config.yaml
n_layer: 9
d_mlp: 256
vocab_size: 8192
activation: "swiglu"
norm_place: "pre"
norm_eps: 1e-05
qk_norm: false
init_std_up: 0.0436
optimizer: "muon_variant"
weight_decay: 0.028
lr_head: 0.00453
warmup_steps: 200
schedule: "cos"
dataset: "wikipedia_en"
Each number is 128 + 32 x the weight over the matrix's rms, rounded and kept within 0 to 255. Layers, rows and columns count from 0.

# layer 2 MLP up, 256x128, rms 0.124, rows 69-86, columns 0-127
[[ 86 100 119 153 131 143  75 141 101  93 121 113 114 148 164 138 134 187 142 129 128 131 131 175  76 144  61 138 146 167 100 117 102  60 144 139 134  99 144  75 108 161 149 128 174  83  84 165 110 138 103 170  56 114 121 140 176 134  77 110 116 102 175 146 121 161 137 120 162 110 118  94 154  93 118 123 104 114  63  98 184 116 147 192 141 192 116 123 159 118  60 101 119 135 124 105 154 148  91 121 158 108 121 114  89 110 131  88 142 149 137  96 156 175 147  95 116 173  76 184 123 155 120  84 150 129 101  81]
 [164  89 152 187 121 121 121 130 107  92 182 126 129  99 125 126 116  82 116 113 150  53 131 189  46 130 139 141  81 168 100 168 152 144 132  96 119 133 128 164  64 217 148 169 114 141 141 152 137  93 180 148 128  95 191 134 104 115 159 129 160 117 122 127  66 151 110 137 145 113 123 110 105 114 113 131 148  99 162 145 169 114 122 180 159 207  97  81 144 138  92 135 119 135 143 122 146 151 163 150 119 123  91 191 128 129 180 152 117 138 123  99  85 109 117 154 106 131 117 106 108 139 178 178  73 123 122 111]
 [209 126 110 115 135  75 146  60 152 148 108 122 176  83 157 108 134 116 126  75 142 104 138 138 112 119 132  64 127 174 148 199 125 130 178  86 128  89 134  92 105 137 119 144 132 203 131 121 111 148 150  95 147 127 141 133 158 150 123 118 146 106 157 144 130 181 119 130  79 116 134 140 135 120 157 161 124 122  97  81  64 164 145 152 130  95 103 173 126  65 155 158 132  88  86 124  98 139 113 133 111  96 160 166  68 101 177 130 173 149 160 148 195 141  96 165 146 117  90 106 169  99 177 191  75  95 106 120]
 [ 95 147 134 193 162 153 136 127 158  96  93  74 142 122 128  71  71 166  80 171 104 147  84 177 132 165 164 144  74 131 101 123 128 150 110 114 114 141 114  75  87 151 148 155 118 137 151 133 109 118 154  86 148 104  97 135 134 120  72 107 122 164 128 141 119 145  80 100 177 160 190 140 139  74 133  91 109 117 128 113  67 178  95 154 138 142  59 109 147 178 144 126 163  94  32 176 180 152  94 121 108 136 112 134  72 167 143 115  87  69  87 114 135  87 186 134 158 121  68 151 130 111 139 127 134 126 131  89]
 [138  94 172 107  76 194 125 116 120 157  59  80 118 113 112 139  66  71 160 175 139 100 120 139 144 108 145  61 127 139  94 123 125  61 133 167 106 123  87 122 138 114 129  74 128 134 159 120 156 126 134 131 141 161 118 148  90 136 155  98 142 113 122 172 158  98 132  83 164  85 137 112 125  41 161  73 108  84 149 161  97  68 119 105 139 139 119 122  53 130 170 152 158  81 128  80 135 115  86  75  84 140 110 192 111  83 125 136 114 116 121 152  87 146 138  94 137 187 147  94 177  96 141 103 139 132 125  92]
 [157 178 116 119 119 102 142  89  97 150 115 157 101 136 116  67 122 126 136 136 150 133  58  87 111  97 110 151 155  60 109 101 150  85 145 134 134 144 176 149 160 138  84 146 166 118 155 109 135 155 153  85 171  98 124 173 140  96 116 132 119 113 127 111 137 153  95 118 116 154 186 118 124 133 121 131 103 109 173 122 103 157 100 113 120 120 137  84  95 137 165 116 158 122 131  69 155 138 214  91  92 119 139 153  99 160 144 118  60  90  93  96 159  80 128 141  97 135 124 143 120  96 145  98  96 144 136  98]
 [161 171 115 143 124 113 179 145 114 146  94 133 139 119 123 151 144 116 125 169 160 111 133 177 134 147  84 187  91 153 115  98 143 164 151  95 112  86 134 176 152 162 117 139 104 179 108 131 170 110 175  77 138 184 155 117  83 135 106  95 145 130 102 117 135 106 112 153 115 100 150 225 141 100 151 103 105  82 104 124 102  75 150 121 118 155 163 234 141 146 122 129 129 122 156 137  92 167 125 145 119 195 125 113 163 152 170 210 135 110 147 113 168 162 128 166 103 112 118  86 167 105 156 117 137  92 125 163]
 [111 121 123 130 115  56 139 113 163  95 160 152 118 133  52 116 128 162  84  92 138 155 137 132 100 114 115 109 140 124 147  88 102 188 184 107 131 130 152  93  72  75  84 103 152 151  89 137 147 101 111 151 113 104 109  42 142 147 110 141 125 118 134 111 122 161  56  65 153 105 158  90 174 149 120 141  79 164 147 138 137 151 123 169  93 100 131 115 111 114 158 142 151 103 162 107 203 153 153  85  85 134 134 128 179  93 177  96 172  85 123 141  81 131 124 123 100  97 150  90 183  93  88 140  65 106 124 112]
 [115 122 153 158 147 102 133  91 130 169 150 129 231 112  71 141 160 171  94  82 116 107 170 178 167  97 202 122 164 124 110 100 135 105 156 103 110 133 136 135 102  50 116  92 136  92 139 127 137 207 128  88 127 139  97 136 177 137 143 149 118 136 115 126 140 133 156 109  93  59 140  84 137 138 153 125  85 130 128 157 148  92 111 120 135 163  94 138 136 126 137  96 115 106 159 118 120 136 123 111 166 105 144  93 180  93 156  95 152 110 112 171 104 155 108 161 128 125 137 121  95  83 154 146  94 192 120 102]
 [118 116 105  74 148 152 129 207 181 122 132 161 162 133 152 210 117 115 110 115 128 131 103 131 135  68  85 111 135 128 145 164 148 157  31 123 127 132 166 133  86 146  98 140 101 185 141 104  90 131 163 186 120 121 108  79 187  78 115 106 175 136 168 145 123 128 154 101 100 192 154 137 128  98  90 136 114 136 108 155 124 115 139 148 152  98 180 155 122  71 137 140 111  86 107  69 105 161 122 202 129  99 153  78  64 168 125 147 224 110 140 129 111 146  94 132 208 140 142 144 146 112 103 186 130 101 198 114]
 [115  95  75 145  91 103 110 103 145 145  88 153 131  77 103 151 142 113 123 167 132 167 105 110 114 153 232 119 130  73  84 116 136 145 130 130  87 125 136 152 110 144 193 153 134 123 112 216  90  65 126  74  91 102 140 102  93  85 152  99 154 116 155 125 162 163 154 103 141  43 168 149 150 132  86 154 101  87  89 155 172 141 110 105  77 109 118 103 123 176 126 157 162  94 127 119 122 123  78 145 163 116 140 144 142 155 136 135  84  59 109 119 126  97 224 140 101 174 105 104 107  60  77  89 122 133 104 139]
 [120 154 108 117  96 109  96 126 136 187 150 160  96 134 138 128 114  90 139 149 113 116  87 120 148 145 132 140 172 141 150  26 142 120 100 110  92 205 118  98 199 106 128  95 168 176 115 100  44 170 131 168 148 111 163 101 175  97 113 126 149 123 134 198  88 153 196  95 123 175 187 202 116  92 120 169 126  94 180 107 203  90  91 148 135  98 110 102 106 141  88 197 122 105 129  45 136 132 172 159 136 152 166  88 159 158 147 148  89  95 153 146 153 120 101 144 114 100  94 154 104 142 106 132 101 156 118 111]
 [162 199 146  70  97 124 211 112 160 158 121 106 139 111 202 142 136 150 138 119 178  75 120  85  90 135 194 104 110  90 103 108  82 170 141 132 108 140 148 107 134 132  60  89  93 225  95 121 156 123  86 163 169 152  99 178  74 173 174 140 140 111 142  95  98 112  92 115 202 116 127 164 175 178 117  37 137  83 154 161 125 162 125 174  63 145 116 100 101  99  77  90 117  68 171 129 121 173 142 111  92  86 155  62 112 135 149 127 112 142 119 115 105 129  93 177 154 107 102  65 109  96 106 133  87  93  97 128]
 [132  83 134 147 147 136 128 156 186 112 169 161  97 153  45 129 145 138 118 124  89 152 139 167 112 157 155 108 136 123 127 132 132 156 136  96 130 137 135  92 165  97  68  72 154 114 165 115 129 154 163 129 116 117 156 131 167 109 123 118 140 100 103 126 134  57 127 131 163 106 144 148 142 132  90 138 143 169 130 135 139 126 146 202 144 169 100  62 115 181 169 132  67 126 149 164 150 180  57 148 118 151  92 145 127  89 108 173 116 120 116 102 118  94 132 170 128 164 121 122 142 161 120 161 116 168 161 130]
 [119 148 175 132 130 145 136  83 141 155 147 204 162  73 105 116 117 105 224 139 166 128 129 112 129 118 155 126  86 122 163 154 131 108 173 146  64 162 156 159  93 118 148 150 107  83 114  93 151 109 127 149 138  59 175 180  86 101 144 128 117 108 191 170  90 131 130 135  75 138 128 166 127 115 103 126 176  74  94 185 125  95 108 168 100  90  82  84 135 129 131 123 162  85 133 120 154 160 131 150 160  97 166 106 156 189 125 124 123 115 130  62 127 146  92 110  96 120 139 125 135  98 107  85 115 152 101 137]
 [126 106 139 163 117 126 150 104  85 170 122 111 146 153 103 100 104 118 127  66 161  82  92 128 130 135 156 169  62 161 113 191 102 132 138 152  79  60 193 170  78 143 147 119  90 119  33 127  78 149 156 116 111 174 210 178 122 185  83  98  66 119 174 107 131  99  80  25 148 155  78 157 107 116  96 136 156 160 113 165 121 115 122  93  88 177 153 150 184 141  89 112 146 169 122 128  86 132 134  98 124  92 160 174 173 186 191 136 141 180 162 178 108 174 113 122 125 114  78  69 115  73  92 127 131 115 100 110]
 [166  88 121 144 118 101 146 139 140 123 134  78 113 182 137  85 129 109 121 111 111 137 192 103  79 122 226 126 137 173 111 110  63  85 136 136 201 182 145  98 130 151 107 144 165 131 146 102 121 173 168 110 126 111 110 104 144 130 141 153 161 164  70 119 125 108 121 129 158 143 136 129 115 120  52 137 141 159  75 118 145 174 134 143 164 180 183 129 101 134 120 146 132 169 137 164  87 140  94 144 150 124 131 157  73 114 143 141 105 133 136 171 153 155 122 151 139 111  68  72 163 124 142 184 116 102 143 113]
 [105 129 152 105 133 105 101 111 126 170 182 138 125 163 168  75 162  98 130 165 118 164 117 112 154 139 132 147  83 101 104 149 138  68 130 119 133 160 105 157  71 171 184  89 139 149 132  83 125 105 105  68 123  83 152 124 135  66 149 177 105 135 152 164 150  91 154 136 171 170 101 104 170 130 146 132  62 138 115 134 131 170 107 117 114 101 233 151 141 109 116  91 132 161 144 118 109 208 105  72 125 111 138  50 162 151 135 184 175 146 173 107 152 101 155 103  94 104 141  92 103  86 170  96 109 140  90 120]]
# layer 2 MLP down (transposed), 256x128, rms 0.0577, rows 69-86, columns 0-127
[[145 136 177 114 144  84 164  60 166 115 115  78 113 127  88 158  80 125 100 220 136 126 101 115 143  98 139 160 168 127 119 143 114 144 143 139 116 172 118 138 119 121 175 139 148 146  58 113 104 149  96 153 168  97 128 131 144 146  41 170 123 111  72 113  89 126 169 110 145 110 111 129 107  93 104 132 162 139 164 185 109  83  77 118 127 114 131 128  98 162 146 162 138 107 129 141  95 156 184  93  88 130 167  97 102  86 120  94 144 150  93 170 160 138 129 167 136 115 139  89 164 104 124 223  98 110 170 172]
 [139 137 156 131 149 161 161 180  85 177 201  76 143 146 130  73 188  79  95 118 127 145 185 132 151 148 139 192  77 108 192 102 147 125 147 202 137 205 103 195  96 172  87 133 120 138 121 126 119 110 127 133  96 130 145 119 136  79 121  67 125 157 153 164  95 126 150 149 142 162 100  66 132 171 107 184  99 170 158 160 117 159 140 223 151 108 125  95 123 118 142 123 116  72 131 105 190 144  88 120 151 112 121 133 147 148 119 137 136 139 173  81 141  75 125 190  90 115 118 137 173  79 147 173 125 126  86  93]
 [183 187 142  91 149 128 170 132 108 155 135 151 128 116 106 124 109 117 136 140 141 111 144 106 104 124 113 152 109 149  79 147 142  97 120 103 130 180  69 117 152 124 107 164 109 127 143 116  86 125  63 138 119 132 160 117 142 105 111  83 147 116 137 177 162 120 150 178 129 164  94 123 110 179 101  79 134 116 154 144 106 167 169 144 114 155 151 114 171 136 139 168 100 118 144 140 110 192 127 155 120 118 146  92 125 157  81 154 154 151  86  88  78 136 156  60 138 189 157 120  91 147 184 135 114 127  79  62]
 [ 76 163 141  80 147 179 100 130 134 125 151 135 134 121 108 180 125 142 111 101 192 120 181  49  68 133  72  85  75 152 137 145 111  96 162 110  85 118  96 122  96  79 162 127 163  56  98 109  91 194  86 104 129  93 104 105 126 129 123 132 127 100 131 124 118 150 128  51 158  71 171 136 135  95 196 138 151  95 157  96 161 128 135 147 127  99 147 106 140 175 139 112 164  95 128 116  98 132 116 108 149 171 138 121  80 123 150  60 134 129 135 177 156 101 154 110 183 169 161 125  74 144 149 144 135 154 142 180]
 [159 178 178 155 174 129  81 121 141 149 148 163 151 146 128 108 182  48 188  77  88  96 141 119 102 137 185 123 138 154 168 191 110 175 137  85 155 156  97 167 170 154  72 128 110  81 146 119 117 102 162  61 176 101 151 148 114 106 190  83 144 150 136  93 132 125 111 110 100 143 157 175 143 114  93 101 133  90 146 142  74 102 130  83 120 123 127  82 118  71 124 150 116 146 128 120 117 152 174 144 177 142 105 178 166  93 148 219 136 103 206 131 155 159 130  94 147 146 118  89 109 122 166 124 132 128 159 137]
 [126 126  97 196 111  95 103 143 117 113 175 136 127 115 146 107 177 179  97  74 134  67 117  90 125 134 107 129 197 168 140 124 138 130 133  92 123 129 130 141 178 114  65 114 100 167 154 138  48 117  52 151  91 124 163 154 149 128  91 139 141 122 128 129 116  84 100 155 112  98 117 172  76 134 114  79 138 112 176 178 141 185 121 159 123  90 136 114 178 113 153 119 140 128  93  67 159  80 170  92 157 102 116 114 103 100 112 125 150  96 163 112 127 126 117 133 141 131 112  93 106  93  84 136 109 181 121 104]
 [160 147 110 167 172 147 112 122 145 101 140 180 137 168 149  45 125  88 170 130 140 116 128 102 118 128 119 128 116 152 118 105 135 113 134  75 161 141 134  83 125 125 113 142 192 109 107 168 125 126  80 110 125 142 103 135 114 121 157 115 135 105 158 135 162 144  58 154 164  87 146 101 106 114 168 136 111 106 142 146 145 175  99  89 182 120 141 129 110 141 215 118 175 175 123 144 132  96 119 109 177 121 182  99  61 148  81  79 186 155 146 129 133 152 125  99  93 134 175 123 121 128 141  88 132 176 125 138]
 [124 158 106 147 158 129 137 158 117  92 128 150 104  48 134  84 150  61  67 144 143 213 137 104 150 182 108 148 103 112 107 125 111 117 130  63 111 154 117 109  83 125 126 133 116 139 153 123 173 128 164 142 102 146 108 101 154 101 124 139  98   9 151 110 138 148  94 112 137  56 113 149 141  98 138 136  96 160  96 147 139 161 119 138 189 150 141 117  90 111 121 133 126 138 169 142 152 155 150 125  73 184  71 151  78 151 147  79 124 172 105 107 124 144 141 100 123 120  69  88 108 148 153  92 176 133 149 118]
 [114 130 153 137 106 144 145 133 134  87  99 137  20 150  63  85  88 144 110 128  84 164 143 105 105 130 151 129  97 168  60 170 131 111 166  95 174 135 132 133 161 124 116 127 145 140 118 150 148 101 154  99 152 129 174 125 116  85 179 129 112 118  64 126 125 162 115 120 205 105 146 121 128 164 115 124 116 144 158  68  83  92 109 130  95 152 135  83 146 149 161 171 110 139  78 170 105 163 148 129 110  65 145 138 121 145 115 203 143 157 135 199 185 143 159 162 119 114 186 121 118 114 112 149  83 148  88 153]
 [119 169  98 100 124  58 106 150  65 111 112 111 115 140  56 184 113 146  96  96 140 112 149 144 224 195  94  56 124 144  66 127 115 117 135  89 124  91 129 168 143 122 162 109 113 123  77  97 113 140 205  92 136 188 153 154 122 112 131 111 111 126 126  56 178 147 130 218 120 116 125  83 170 137  98 157 103 144  63 147 117 150 132 122 203 114 117 121 131  92  86 118 169 127 115 158 125  90  82 185 130 176  56 120 144  63  66 147  81 162 150 125 161  71 145 158  78 166 121 127  88 147  54 113 135 153 103  79]
 [ 74 127 137 129 108  99 110 165  73 152 145  87 105 164 136 206 107 132  79 124 150 172  48 150 127 105 139 135 103 139  84 106 110 135 153 174 152 128 157 140 170 118 140 165 113 180  55 191 135  93  63 163 197  91 123 119 104  95 187 125 110 144  89 105 120 114 149 128 171 182 159 100 169 104 138 147  96 107 121 152  86 138 145  90 134 101  72 115 113 144 156 170 115 104 159 146 168 150 109 184 133  75 175 116 195 125 154  67 168 119 146 108 121 146 190 107 173 136 122 162 184 126 116 195 103 111  83 184]
 [157  83 130  95 107 127 105  81 198 148 119 202 158 109 111  76 158 145 157 143 116 166 210 113 156  81 105 123 134 155 161  30  98 175 128 173  81 196 164 189 124 132 137 138 141  76  91  94 149 174 135 147 143 143 177  91 167 127 119 130  98 136 104 155 162 100 167 128 129 131 184 125 147 158  67  95 202 144 141 100 183  86 189 118  74 170 114 136 100 118 171 119  88 147 117 120 121 160 129 111  72 148  75  96 133 161 167  87  72  54 136 127 113 131 165  99 122  60 121  92 102 147 184  70  62 136  87  91]
 [ 85 140 133 145 111 104 119  85 119 119 142 161 135  98 151 144 201 182  88  90 127 100 181 179 186  83 133 129 128  94 106 170 100 159 121 165 115 124 195  85 128  60  85  86 160 147  96 119 218 120  96 129 151  48 137 168 102 136 167 136 118 105 119 150 190 132 145 152 139 195 190 147 125 128  43  97 110 146 114  96 128 173 130 137 118 112 122 190  71  64  56 147 123 108 129 125 125 125 169 127 112 132 131 132 117 104 182  89  91 156 183  86 107 108 105 122 106 131 124  50 100  69 105 115  81 174 134 173]
 [131  73 167 107 116 115 161 169 179 132  87 112 138 158 131 140  76 127 127 111 139 103 163 104 146 110 186 123 132 121 112 158 118 110 154 165 109 118 123 190 122 146 135  48 139 107 126 101 134  84 136 178 107 161 128 140 122 112 115 169 155  92 133  99 155  84 115 111 130 124 117 139 104 142 131 111 118 163 113 124 174 103 172  88 171 112 113 109  46 178 111 162 139 121 111 155 131 180  92 118 118 158 148  87  68 117 130 144 113 130  87 141 124  45 153 164  73 168 139 107 158 161 169  85 145 113 189 118]
 [167 159 133 127 125 138  95  73  65 178 147 185 175 112  98 134  91 119 195 128 102 132  95 172 122 139 124  78 126 107 121 101 147 138 108  83 124 127 176  78 124  92 122 183 167 144  73 114 116 130  95 103 151 210 161 165 161  90 109  74 128 146 127 152 125 152 108 131 118 117 113 139 122 161 108 113 100  99 166 149 127 144 141 123  86 113 122 132 168  54 123 160 152 138 165 108 117 172 121  98 124 144 176  89 110 110 126  94 128 128 108  80 192 144 110  35  90 124 124 119 111  86 156  85 190  87 111  60]
 [163 185 170 123 108 105 169  99  85 118 117 169 179 148 139 130 123 119 134 146 221 172 100  77 133 142 146 140 116 170 141 152  99  97 167  83 129  45 194 173 106  83 178 136  97 139  95 155  81 157 137  61 151 127 170 194 164 184  65 112  86 146 146  91 192 139  84  61 168 161 108 153 135 151  84 189 139 145 159 114 150 118 133 103 112 171 125 118 145 141 141  81  88 156 134  76 126 213 131 106 123 137 151 125 191 122 135 156 144 105  94  87 102 145 108 168 119 196 161 116 113 122  69  46 113 123 122 185]
 [120 130 132 111 160  87 123 151 130 115 176 114 203 130 104  97 172  38  82 192  61 155  87 114 140 138 136 143 146 124  84  85 153  89 146 131 163 140 126 163 158 141 130 120 112 187  72 150 178 124 142 115 151 131 203  70 166 116 133 144  73 146 171 132 132 118 135  97 141 187  79 154  96 115 130 126 151 186 157  76  99 162 106  63 153 135 183 141 143  88 103 108 116  95 140 129 145 172 101 190 100  98 112  95 126  66 141 119  72 141 166 168  86 139 146 143 120 107 134 128 162 137 131 118 190 115 173 108]
 [130 125 129 121 233 134  95  97  87 166 137 112 148 150 128 150  96 158 175 140  55 114 122 153 103 110 173  63 203 158 151 128 149  95 125  92 173 144  65 190 127 137 162 157 113  98 106  80 157 157 124 126 151  96  85 137 167 149 118 104 112 134 139 141  86  93 100 132 171  98 119 117 163 163 123 105 125  64 109  86 162 146 163 169 118 133  58 129  97 107 100  52 167 169 168  67 160 159 128 120  86 103  99  84 153  95 124  90 159 133 129 154 132 189 179 148 131 127 129 160  90  71 205 115 112 116 109 128]]
# layer 2 MLP gate, 256x128, rms 0.128, rows 70-87, columns 0-127
[[ 91 142  49  84 159 176 142 122 133 141  95  66 204  99 164 175 191 147 177 148 133 110 106 128 139 162 119 118 174 131 218  48 102 154  78 112 132  98 185 146 201 111  67 148 105 173 140 118 126  86 126 123  84 116  89 118 152 106  86 163 142 142 102 112 111 105 103 102  98 134 157 162 111  92 145 142  64 174  73 111 165  73  94 126 114  97 119 136 105  98 185 106 233 100 149 144 154  98 117  98 173 197 126 171 145 167 102 175 108 116 129 128 112 111 155  92 136  91 170 161 140 159 126 162  68 181 129 100]
 [116 118 230 120  97 153 128 161  85 155 161 117  70 157  91 133 111 141 126 134 151 152 126 143 116 170 106 151 164  49 168 136 104 112 102 168 106 167  70 121 133 133 138 140  90  81 160 161 115 157 136 151 119 123 108 116 138 141 148 130 118  70  97 160 120  76 139  71 165 148  89 148 111 132 159  80 126 125 146 127 130  82 141 144 147 112 144  68 122 138 111  93 101 143 155  96 122 119 134 174 185  72 142  80 176 138 112 134  77 114 102 149  98  75 139 120  78 133 159 124 151 111  80 131 140 117 154 141]
 [153 153 155 164 173 133 167  52 142 105 111 127 146 103 144 152 153  95  96 168 120 178 143 151 188 163  86 139  53 194 118 148  77  60  73 174 142 123  52 109 117 156  97 182 100 106 162  96 138  79 139  59 125 139  83 134 120 123  56 104 112 159 150 121 114 123  80 173 141 100 110 188  67 100 129  88 116 107 130  97  92 149  86  91 172 116 129 102 181  82 115 152 139 116 141 147 157 118  95 133 131 132  67 139 134 112 126 121 127  80 168 158 170 108 129 154 155 122 183 169 123 117  97 104 182 138  88 160]
 [ 34 120 107  93 150 131 130  95 144  52 116 146 177 165 109 123 173 148 118 115  74 168 156 183  78  95 141 117 139 194 105  88 131  77 143  77  90 113 110 117 197 126 116 187 156 124 120 145 131 128  83 143 127 123 158  85 158 111 182 154 132 132 172 127 201 126 111 101 140 121 110 103  83 149  62 165 162 131 123  89 160 111 128  92 144 116 129  85 112  94  93  98 113 111 155 122 159  74 138  63 105 121 111 131 198 118  54 121  84  81 137 148 174 107 208 175 141 121 151 118 128 136 158 143 149 183  93 121]
 [146 120 151  88 107 170 146 150 112 152 110 130 110 132 121 157 133 143 115 148 109  93 160 172  38 123 160  60  75 156 148 161 166 135 152 119 133 177 132 114 105 129 158 165 134  79 114 120  85 141 114 132 135 108 106 141 161 165 102 139 127  94  62 101 125 107 136  62 159  87 135 122 158 146  91 117 126 130 100 159 128  56 108 160 130 109 128 146 131 123 126 134 149 129 194 171 131 135  67 162 145 124 128  85 161 157  75 149 181 146 127 151 108 142 134  99 130 121  98 214 161 126  81 135 145  86 145 171]
 [128 153 171 111 111 118  86 134 101 125  95 146  91 118 116 123  70 207 117 148 103 166 122 159 153 132  66 117 153 130 104 128 135 125 158 112 126 140 133 156 127  95 148 138 137 111 156  97 160  93 129 117  92 117 105 126 129 135 154 159 150 108  89 135  94 123 141 157  55 112 113 127 117 136 149  49 145 125 130 149 124 155 121 105 140 147 145 105 128  73 129 130 131 140 109 112 150 139  57 134 183 168 115  91 145 132 122 135 101 116 108 164  98 108 169 108  73 183  96 154 137 133 121 123 205 136 151 126]
 [139  96  75 131  95  80 135 134 135 112 163 160 114 108 119 172 122 159 146 132 117 138 121  93 146 146 135 110 198 154 134 104  88 143  88 122 145  95 127 147 133  97 160 154 144 139  65 153 104 225 179  89 140 167  97 109 117 186 124  51 182 121 159 190 188 160  93  82 149 201 134 107 134 120 181 170  93 164  42 138 137 128 127 155 140 150 125 120 186  82 110 128  93 169  87 166 140 160  77 107 134 149 113 188 109 104  95  75 186 169 153 159 122 142  76 175 105 146 144 129 126  96 184 132  70  77 178 114]
 [ 99 132 135 106 143 182 124 124 137 124 132 158  95 136  71 114 134  79 158 212 146 122 157 122 129 128 134 130 101 115 180 140 155 116 127 178 151 136 129 137 122 177 160 104 105 135  72 101 129 166  83 104 125 134 155 104 166 131 113 104 141 155  62 144 125 135 176  91  96 164 171 165 121 104 156 126 144 100 109 114 162  97 119  94 173 136 115  89  91 100 116 142 163 128 163 131 134 105 139 130 101 119 112 138 155 109 152 110 104  33 161 176 150 161  75 131 129 126  86 110 165 105 123 120 106 118 100 118]
 [183  99 157 165 152 139 162 140  66 143  26 111 147  91 169 116 187 172 147 136 129 166 136 203 106 104 184 143 152 188  99  73 138 147 118 110 135  55 126  97 152 129 123 107 119 125 157 127 202 161  96 162 139 138 105 128 110 115 157 106 150 211 129 113 198 104 197 144 107 112 128  99  62 111 130  86 109 135 164 155 103 111 120 133  79 149 127 159 122 156 145 157  91 114 120 164 134 223 120 134 121 101  95 127 126  92  50  83 120  76 117 159 131 159  59 120 135  83 159  55 132 110 134 152 107 155 166 126]
 [154 161 111 139 117 112 107 141 122  79 148 122 144  91  86 118 125 128 177  91  97 119 190 131 120 103 162 158 187 202 162 105 110 131 121  53 146 142 150  86 206 189  94 124 109 110 105 125 162 170 174 108  65 152 104  54 139 131 114 112 151 135 122 184 192 132  81 155 171 112 112 147 111 148  71 133 167 150 111 191 149 114 201 132 131  93 151  97 186 170 137  82 118 166  96 214 101 135  65 116 176 155 154 188 140 110 144 122 125 134 110 146 147  94 165 140 121  57 136 129 120 103 155  87 136 175 131  92]
 [122 107 121 163 134 106 187 128 110 120  96 109  82  89 116 145 152 158  89 120  88 105  29 131 109 110 151 111 132 146  77  85 151 115 128 111  64 102  95 171 127  82 117 102 176 115 117 187 143 128 172 153  88 115 138  82 134 101 160  93 185 141 169 164 186 133 116 125 145 110 102 145  90 137 185 101 139 112 108 123 131 127 112 105 101  79 139 120 148 148 117 136 103 144  99  77 177 192 141 159 155  99 183 140 108 120 105 136 107  88 170  85 226 163 121 178 124 126 137 116 100 127 157 131 173 203 135  93]
 [ 71 100 186 147 125 198 150 112 142  91 133 173 112  81 128 135 123 128  88  94  64  68 169 137 115 202 148 141 156 150 122 149  69 161 180  95  93 102 105 157 110 138 107 154 128  82 122 171 204  88  24  99 115  87 194  78  90  96 135 126  91 150 120 206 110 129 148 150 109 163 164 152  55  93 109  95  67 136 124  62  80 121 118  88 142 123 125 128 144 109 146 158  88 149 121 172 176 154 131 137 135 121 128 152 142 156 109 141 122  91 114 112 173  93 128 147 157 198 165  88  77 125  61 115  89 194  97 134]
 [ 79 107  95 122 157 144 135 204 111 114 144  70  90 142 148 133 116 169  82 161 131 153 122 133 100  98 157 148 103 146 177 144 113 131 105 171 102 133 175 131 151 147 105 123 147 132 133 118 144 140 191 160 122 127  98 150 117  99 182 113 131 122 162 141 171  58 175 119 121 133 192 140  87 115 115  82 165 131  81 156 160  67 212 172 119 145 115  99 121 114 143 142  99  92 173  89 131 151  66  83  90 112 103 136  99  31 114 153 105  85  99 128 126 142 146 169 135 146 163 114 160 143 120 159 151 106 148 100]
 [164  75 123 141  71 138  80 143 126 120  62  54  81 173 123 124 144 118  96 158  95 153 116 111 136  87 133  61 119 168 118  44 126 126  59 136 118  64 146 112 131 191 107 145 147 130 129 109 141  89 116 114  76 148 153  80 158 143 116  84 178 123 128  73 118 142  89 147 171 145 104 135  92 105 162  74  96 149 111  79  98 128  92 102 143 172 137 132 128 112 159 151 151 170 133 130 120 128 124  90 124 150  92 105 145 124  90 142 114 155 108 107 140 125 204 117 117 126  94 101 148 122  84 108 166 168 158 127]
 [ 56 106 127 138 137 129 103 169 143 104 131 102 131 103 130 124 127 101 160 135 128 143 146 105 104 129  93 108 154 154 135 119 164 150  78 100 127 134  35 110 114 156 132 123 108 160 133 129 116 147 161 142 121  70 127 107 130  84 178 131 132 210 144 128 159 169 136 139 128 129 147 168  98 135 170  91 161 162 139 149 134 125 125 109 112 125 111 158 113  79 193 153 134 162 121 177 155 137 103 124 180 181 132 144 200  96  39 105  96 156 150 168 175 118  81 107 106 117 130 146  39 192 157  95 104 102 115  97]
 [128  57 124 133 155 155  98  97 116 141  83 114 108  92 168 111 122 167  41 163 175 124 164  76 130 134 139  84 120 143 121 128 140 153 142 224 105 105 144 116 129  94 106  78 131 139 118  83 121  94 162 119 150  92  75 116 122 101 196 130 175 136 114 151 128 107 137 155 168 155 129 116 117 147 121 184  94  90  84 154 136 174 151 202 131 122 113  93 146 103 146 101 132 197 116 166 114 140 101  91 120 198 131 133 123 142 101  78 131 167 143 175 136 145 114 150 142 137  89 138 123 102  68 153 105 158  88 137]
 [210 228 116 146 174  97 129 161 101 110 130  91 176 131 169 151 147 124 133 115 117 145 138 136 135 167 172 135 129  99 156 107  96  69 100 150 158  75 116 131 189  80 123 132 147  93  79 149 134 180 157 149 106 130 113 140 198 184 133 167 147 104  53 132 114 152 187 119 181 174  74 113 139 129 143 104 116 106 144 152 136 120  76 154 108  95  83 136 112 170  75  71  95  95 158 141 133 158 115  90 110 133 132 157 156  98 116 176 157 152 202 164 141 172 146 148 128 110 189 162 102 115 156 104 109 103 126 122]
 [174  89 187 165 117 137 154 120 115  90  98 136  97 112  92  67  85 144  96 125  86  75 104 121 175 123 124  71 148  93 108 168 157 134 102 162 153 122  56 171 137  50 166 111 164 138 190  96 133 105 109 135 117 189 125 106 107  87 123 112 155 128 159 102  67 161 140 118 173  97 136  80 168 140 158 108 124 186 143 140 110  83 197 127  73 133 139 138 119 151 180 150 146 105 107 148  79 102 103  73 130 117 137 178  58  93 141 148 157 125 152 157 103 119 161  59 134 122 101 156 185 164 110 128 158 155 135 107]]